config.toml
n_layer = 12
vocab_size = 37867
positions = "rope"
init = "normal"
Each number is 128 + 24 x the weight over its row's rms, rounded and kept within 0 to 255. Layers, rows and columns count from 0. The size above them is the row's rms in percent of the matrix's.

# layer 9 MLP down (transposed), 1344x512, rms 0.0614, rows 878-886, columns 0-127
size [103 101  94  95 101 105  97 115  99]
[[123 149 153 132 100 141 129 121 110 128 121 111 136 146 100 129 100 119 115 142 142 150 174 123 164 145 133 121 172 120 117 124 108 124 121  98 149 135 166  75 101 154  90 118  98 139 123 149 141 136 143 116 120  93 118 141 153 113 118 127 119 114 137 123 111 148 147 132 113 166 109 112  91 142 140 117 108 157 152 112 119 147  67 143 112 162 167 150 173 126 103 109 149 137 150 134 124 142 120 143 116 132 127 137 165 176  89 116 113 135 121  96 123 128 147  96 132 163 134 107 112 129 159 117 145 100  84 162]
 [147 142 114 122 140 151 116 157 104 177 163 104 141 105 139 172 168 134 145 144 132 100 163 173 155 123 119 132 115 101  97 129  77 135  99 134 127  95 159 134 132 167 133 130 185 122 118 142 116 181 157  89  78 183  88  96 172 148  86 129 102 166 147 134 130 191 155 134 156 139 126 120 129 128  88 137 124 109 133 131 150 118 133 117 141 103 104 104 108 175  83 160 127 137 115 113 158 121 122 166 113 158 171 153 105 110 133 161 103 105 135 120 150 136  89 125  98 121 122  91 137 132 139 151 123 165 156 116]
 [136 121 131 160 149 196 132 102 149  75 111 109 131 142  97 120 158 156  98 122 126  91 139 155 130 152 138 147  99 190 141 129 101 102 103 109 144 150 102  99 137 124 109 128 118 159 116 132  98 145 142 108 129 132 108 140 188 143 136 163 132 106 152 117 114 146 123 162 107 134 119  84 115 138 113  92 100 128  88  82 105  80 150 150 133  90 106 101 152 103 154  96 130 150 147 106 133 123  97 154 154 133 111 141 133 166 110 102 120 156  95 129  80 149 120 180 161  94 168 110 114 130 133 130 133 155 115 120]
 [122 147 142 119 112 133 107 112 118 103 117 140 110 127 122 141 141 156 133 125 142 120 107 120 129 127 102 175 152 167 134 100 132 148 153 159 135 106 115  97 151  95  81 138 116 101 134 128 142  72 149 131 140 112 126 116 153 141 153 120 177  85 153 112 115 123 126  74 141 110  83 127 124  85 122 130 181 133 134 108 114 108 142 157 130 100  63  81 166 104 127 140 118 123 128 121 141 120 135 116 124 126 148 177 155 116 105 106 128 153 142  78 135 124 124 154 120 143 170 103 152 127 107 166 134 129 109 164]
 [153 149 135  79 119 149 107 101 102  65 112 133 107 125 128 144  90 167 125 109 116 114 151 147  90 135 140  98 162 131 123 144  77 130 108 137  99 135 132 133 125  98 151 181 142 137 112 177 129 111 137 176 141 123 121 145 107 117 137 142 129 141 145 147 115 115 113 149 128 150 122 156 157 148  93 129 134 173 115 141 150 138 149  95 173 164  78 129 167  83  89 150 123 107 158 119 130 158 156 113 130 101 190  89 106 127 183 131 131 129 106 134  78 105  98 107 117 135 105 142 138 141 142 147 102  76 161 109]
 [149 158 137 143 166 129 101 104 153 116 154 149 153 142 134 182 102 149 161 160 115 155  94 149 166 133 120  82 114 168 129 131 121 131 115  84 152 133 127 118 121  98 154 131 130 139 112 168 119  98 154 113 143 141 157  82 129 148 145 105 130 136 172 133 128 117 172 129 147 108 156 108 174 132 145  96 146 136 100 166 107 154 141 118 107  97 133 147 159 142 145 150 107 136 172 186  98 102 125 105 151 134 114 125 136 145 144 146 185 105  92 158 102 149 189 166 139 144 114 137 123 154 138 122 135 146 145 137]
 [111 127 177 102 144 105 152 143 130 232 128 169 107 137 126  98 119 104 120 189 142 164 101 133 130 131 141 117 117 135  95  52 140 136 184 151 151  97 114 116 163  97 139 150 116 122 129 147 124 144 138 182 113 105 119 135  97  94 126 145 162 140 170 107 154 132 126 138 131 132 120 154  83 140 134 103 130 128 148 156 171 115  99 152 129 134 115 111 130 174 171 104 162 130 121 125 117 120 170 147 172 160 112 108 176 156 122 131  85 110 149 160 107 147 158 152 114 119 127 161 162 118 133 124 104 104 135  95]
 [147 136 118 126 134 163 134 127 125 186 133 129 114 139 144 156 192 145 128 123  96 143 135 118 109 180 173 103 117 128 166 139 118  89 130 145 127 118  98 121 120 124  98 133 127 109 152 111 146 106 167 115 164 110 139 128 146  95 141 158 127 129 117 136 143 119 120 111 120  91 128 134 139 119 110 145 130 118 128 133 146  96 118 160 102 107 130 132  88 149 108 145 115 124 127 141 158 176 119 127  94 149 118 159 103 151 146 108 193 129 128 156 114 129 152 207  83 124 115 122 142 139 111 123 102 127 154 111]
 [108 168 152 110 154  94 121 144 113  88 122  94 133 145 141 134  97 145  97 139 150 101 180  84 117 148 112 102 128 119 172 153 131 158 135  91 142 143 115 161 153 116 110 114 111 149 162 102 167 151 130 178 135 148 138 122 138 147 100 160 142  96 138 146 130 132 110 128 126 122 127 104  94 117 127 158 119 170 119 116 117 137 154 119 114  75 131 109 139  89  99 146 158  91 105  91 115 111 136 128 107  88  93  97 125 130 116 115 142 148  87 112 116 102 116 108 132 140 187 130 188 107 136 149  89 115 118 169]]
# layer 9 MLP gate, 1344x512, rms 0.0653, rows 879-886, columns 0-127
size [102  98  94 101 101 102 109 102]
[[116 139 155 119  80 162 131 138 142 116 128 159 111 125 121 144 155 102 107 140 109  86 160  93 126 135 109 126 114 147 102 100 158 138  92  91 136 118  89  68 122 152 139 103 158 105 123 149 151 141  93 138 124 137 155 185  93 153 104 154 121 154 116 120  79 157 124 126 125 124  91 133 147 117 112 106 103 133 125 162 110 134 116 137 152 148 123 146 127 150 145 171 159 116 156 125 129 154  89 166 131 132 100 133 114 127 132 117 117 106 155  90 149 119 150  86  69 121 131 135  82 127 154  66 134 174 135 105]
 [126 156 177 146 108 114 104  98 117  82 103 154  86 101 163 122 119 167 167  87 131 144 145 145 103 118 154  96  63 122 144 111 148 136 175 153 116 146 134 152 142 135 119  75 131 141 180 142 151  93 151 130 148 133 124  94  86  76 157 158 176 126 103 181 113 190 134 134 117 119 136 109 141 113 148 146 102 113 145 137 159 166 106 129 171 113 130 144 180 123 151 148 103 150 142 138 136  96 140 130 105  63 120 102 188 137 155 153 121 145 104 141 152 108 131 127  88 126 164 129  82 114 129 133 144 107 142 132]
 [146 139 157 139 131 151 121 162 131 122 146 155  99 144 124  89 122 154 116 112 130 140 114 136 154 129 135 140 125 104 122 153 143 163 143 122 156 151 149 170 130 146 121 122 104 163 118 141 118 185 109 141 127 157 123 139 109 146 119 122 102 132 116 137 124 159 165 106 119 133 171 167 167 136 108 131 136 105  98  93 103 140 124 108 123 150 108 143 120 106 154 149 136 114 129 144 163 132 111 162 154  94 109  98 108 127 135  84 140 103 143 134 136 111 156 108 134 103 112  98  99 117 139  86 126 125  80 130]
 [121  93 143  99 123 135 166  89  80 108  97 116 135 141 124 182 145 112 130 140 123 137  91 113 127 128 151 128 115 117 145 134 142 179 129 139 131 124 126 143 103  90 113 106 143 101 113 132 118 158 119 135 144 107 139 132 128 121 140 106 159 151  84 116 104 146 110 136 129 127 137 125 165 102 152 125 115 138 101 149 140 137 117 147 104 111 140 135 154 150 119 163  88 111 136 139 108 171 148 143 109 108 113 143 110 109  83 178  82 122 139  96 153 101 119 128 121 153 101 114 161 150 115  92 123 122 125 149]
 [125 120 130 171 100 121 112 137 113 113 130 175 135  93 139  99 129 150 121 154 177 102 107 150 167 108 105 125 125 126 149 138  97  97 172 142 131 141 125 152 152 106 141 117 124 124 133 132 117 125 123  86 156 129 118 109 106 154 144 103 107 144 107 157  94 147  98 157 144 160 103 121 133  95 164 131 121 131 146 151 131 142 144 170 132 122 135 151 129 150 117  79 157 146 129 108 118 127 134 136 149 141 115 139 140  66 138 106 149  85 132 117 122  80 139 148 124 113 121 117 101 139 144 137 102 157 101 103]
 [156 119 133 101 144 145  92  96  98  95 126 170 137 134 120 114 181 141 127  78 127 119 133 111 154 114 126 150 133 119 161 152  95 115  86  87 113 106 128 131 139 139  86 107 145  93 156 125 171 137 109 114 110 103 170 114 133 123 141 108 122 168 113 159 142 125 114 146 113 144  95 152 136 115 131 127 104 130  91 106 141 142 138  91 133 135 177 149 150 136 119 146 137 129 137  98 158 150 115 134  88 125 133 121  60 121 127  84 106 135 171 107 120 137 120 151 155 164 120 151 134 108  89  96 162 121 125 129]
 [127 126 145 109 136 129 135 137 167  96 119 135 136  87 150 143 169  88 139 121 105  85 109 135  89 155 144  97  71  89 140 141  99 109 121 102  88 155 172 112 119 108 133 139 146 110  96  99 110 173 162 101 124 152 121 167  99 114 169 134 102 117 136 145 156 108 102 179 156  89  86 142 159 120 103  81 144 111 135 136 163 102 196 118 106 152 123 113 137 128 134 132 112 118  93 115 149 107 164 133 162 140 129 133 128 140 111 135 114 145 129 139 118 128 134 105 115 109 173 112 142 140  57 114 118  99 129 112]
 [180 149  70  80 139 105 144 114 125 117 140 118  87 120 144 122  91 116 138 131 156 134 120 144 106 116 128  80 128 138 115 136 174 138 133 119 135 117 125  94 152 112 153 156 126 122 122 150 100  95 127 123 122 118 142 151 158 109 127 130 159 122 124 144  89 135 114 170  84 168 113 129  96 144  96 117 148 155 137 145 145 117 150 155 106 119 129 103 148 100 120 116 121 141 119 143 122  99 130 122 132 106  71  92  99 153 158 134 132 147 122 113  80 127 116 166 132 132 180 142 135 139 125 101 116 129 148 126]]
# layer 9 MLP up, 1344x512, rms 0.0696, rows 879-886, columns 0-127
size [108 107  91  99 106 102 122  97]
[[162 120 153 114 127 147 138 124  81 122 107 131  97 132 116 156 138 141 109 164 139  96 114 100  90 151 102 144 120 141  75 133 115 135  87 135 120 148 147  69 106 161 126 131 147 117 152 147 137 145 119 118 167  87  90 127 133 161 133 131 124 126  96 109  75 144  92 142 151 113 155 102  96 108 140  83 150 127 110 158 137 122 115 107  70 142  63 109 146 158 111 152 134 106 161 133 140  92 139 158 129 182 108 117 163 124  81  88 105 134 107 101 149 155 122 134  55 118 122 137 121 119 128 136 141 194 117 132]
 [136  72 111 131 163 146 138 146 159 142 114 125 140 130 136  91 137 145 134 167  99 115  89 111 170 141 129 122 103 110 144 152  97 132 130  92 134 139 136 138 129 141 169 137 104 130 101 126 135 125 140  80 118 148 128 118 132 136 123  99 157  99 103  98 125 110 109 129 125 143 105 155 114  80 115  83 121  98 135 108 137  84 148  90 107 132 135 100 116 120 116 155 102 141 103 134 138 155 114 127 169 188 148 131  90 134 139  91 110 154 120 129 103 139 170  86 112 159 119 114 218 110 152 116 151 111 121 138]
 [147 131 103 152 115  96 168 160 150 153 101 114 175 151 132 168 136  96 117 123 145 139 112  82  94 152 135 148 124 107 118  99 131 131 126 139 111  86 152 148 106 135 176 135 110 113 150 142 118 175 122 113  82 168 145 154 114  95 134 132 114 142 101 162 135 135  81 122 139 129 157 102  89 166  71 113  97 157  87 125 113 124 175 116 161  96 146 119 118 138 113 151 105 116 137 131 112 141  84 116  99 130 129 136  71 153 139 143  98 137 115 148 131 139 139 141 169 160 106 144  80 138 100 113 115 177  88 101]
 [ 92 143 177 171 138 143 133 105  84  87 141 124 138  93 135 153 123 123 101 106 136 127 148  95 134 111 119  94 145 120  98 145 138  73 131 118 140 155 139  73 128 185 115 128 119 133  95 115 133  81 102 120 101 116 142  87 153 120 142 104 135 155 129 108 103  89 112 123 123 122 176 160  98  97 158 135 157 145 139 150  98 114 142 130 115  88  97 142 105 116 106  65 106 145 120 107 124 107 114 100 105 122 123 173 128 143 130 104 123 126 127 127 106 117 111 138 135 119  97  94 136 107 154 160 148 130 109  68]
 [125  93 160 138 133 121 160 155 104 124 104 109 111 107  96 154 109 143 100 161 113 144 164  84 155 108 192 105 149 118 144 128 127 160 103 114 123  97 159 145 140 133 122 147 141 146 145 182 140 113 116 113 130 147 118 124 135 143 130 133 142 150 144 120 103 117 163 139  48 123  94 138 118 137 139 133 139 160 119  98  57 110 109 134 131 121  99 137 148 118 106 128 166 114 142 150 102 152 114 129 146 155 163 129 107 162 136 152 119 171 134 161 121 135 118 130 155 124 131 111 107  94 179 102 165  89 153 147]
 [137 147 122  88 127 154  80 114 110 100 134 138 165 133 105 158 172 137 162 106 135 125 138 146 162 185 133 166 101 192 159 149 130 141 116 144 146 114 102 128 100 146 158 171 145 131 144  85 123 138 116  86 144 140 148 136 141 132 171  92 106 146  99 136 123 149 171 154 133 148 147 116 170 128 162 157 108 140  51  90 136 119 143 143 126 136 108 139 114  93 113 120 131 135 115 109 138 108 140 152 109 130 155 128  94 106 136 111 139 145 114 123 164 141 132 123 120 134 149 110 132 150 131  90 102 105 142 141]
 [119 152 139 117 115 133 122 141 163 139 167 130 120 117 144 154 105 116 141 151 117  98 116 106  98 141 143  84 107  62 152 138 135  95  90 120  85 154 118 139 155 138 140 134 126 138 132 141 124 149 116 129  97 142 140 163  90 112 160 134 141 121 102 129 108 119 115 163 163 101 132 138 154 131  87 146 141 128 126 151 117 113 153  97 108 149 135 134  91  96 138  97 151 110 119 117 156 110 143 104 115 112 131 130 169 163 106  86 121 119 126 164 151 136 127 122 143 103 118 160 121 114 174 132 115  97 145 138]
 [146 139 133 134 133 120 150 140 118 135 133 133 100 131 117 126 117 177 167 150 139 108 140 126 136 131 120 119 177 104 129 101 162 104  98 128  91 161 186 134 167 127 130 164 169 148 132 147 132 131 130 141  98 108 146 133 140  97 120 105 124 124 150 159 111 170 124 144 169  82 123 138  91 151 124 145 131 171 109 121 117 175  91 135 118 167  93 154  88 130 122 161 133 150 151 110 163 141 161 129 113 157 103 109 134  80 116 181 157  83 155 109 132 105 128 142 161 175  58 123 114 110 128 148 100 124  82  86]]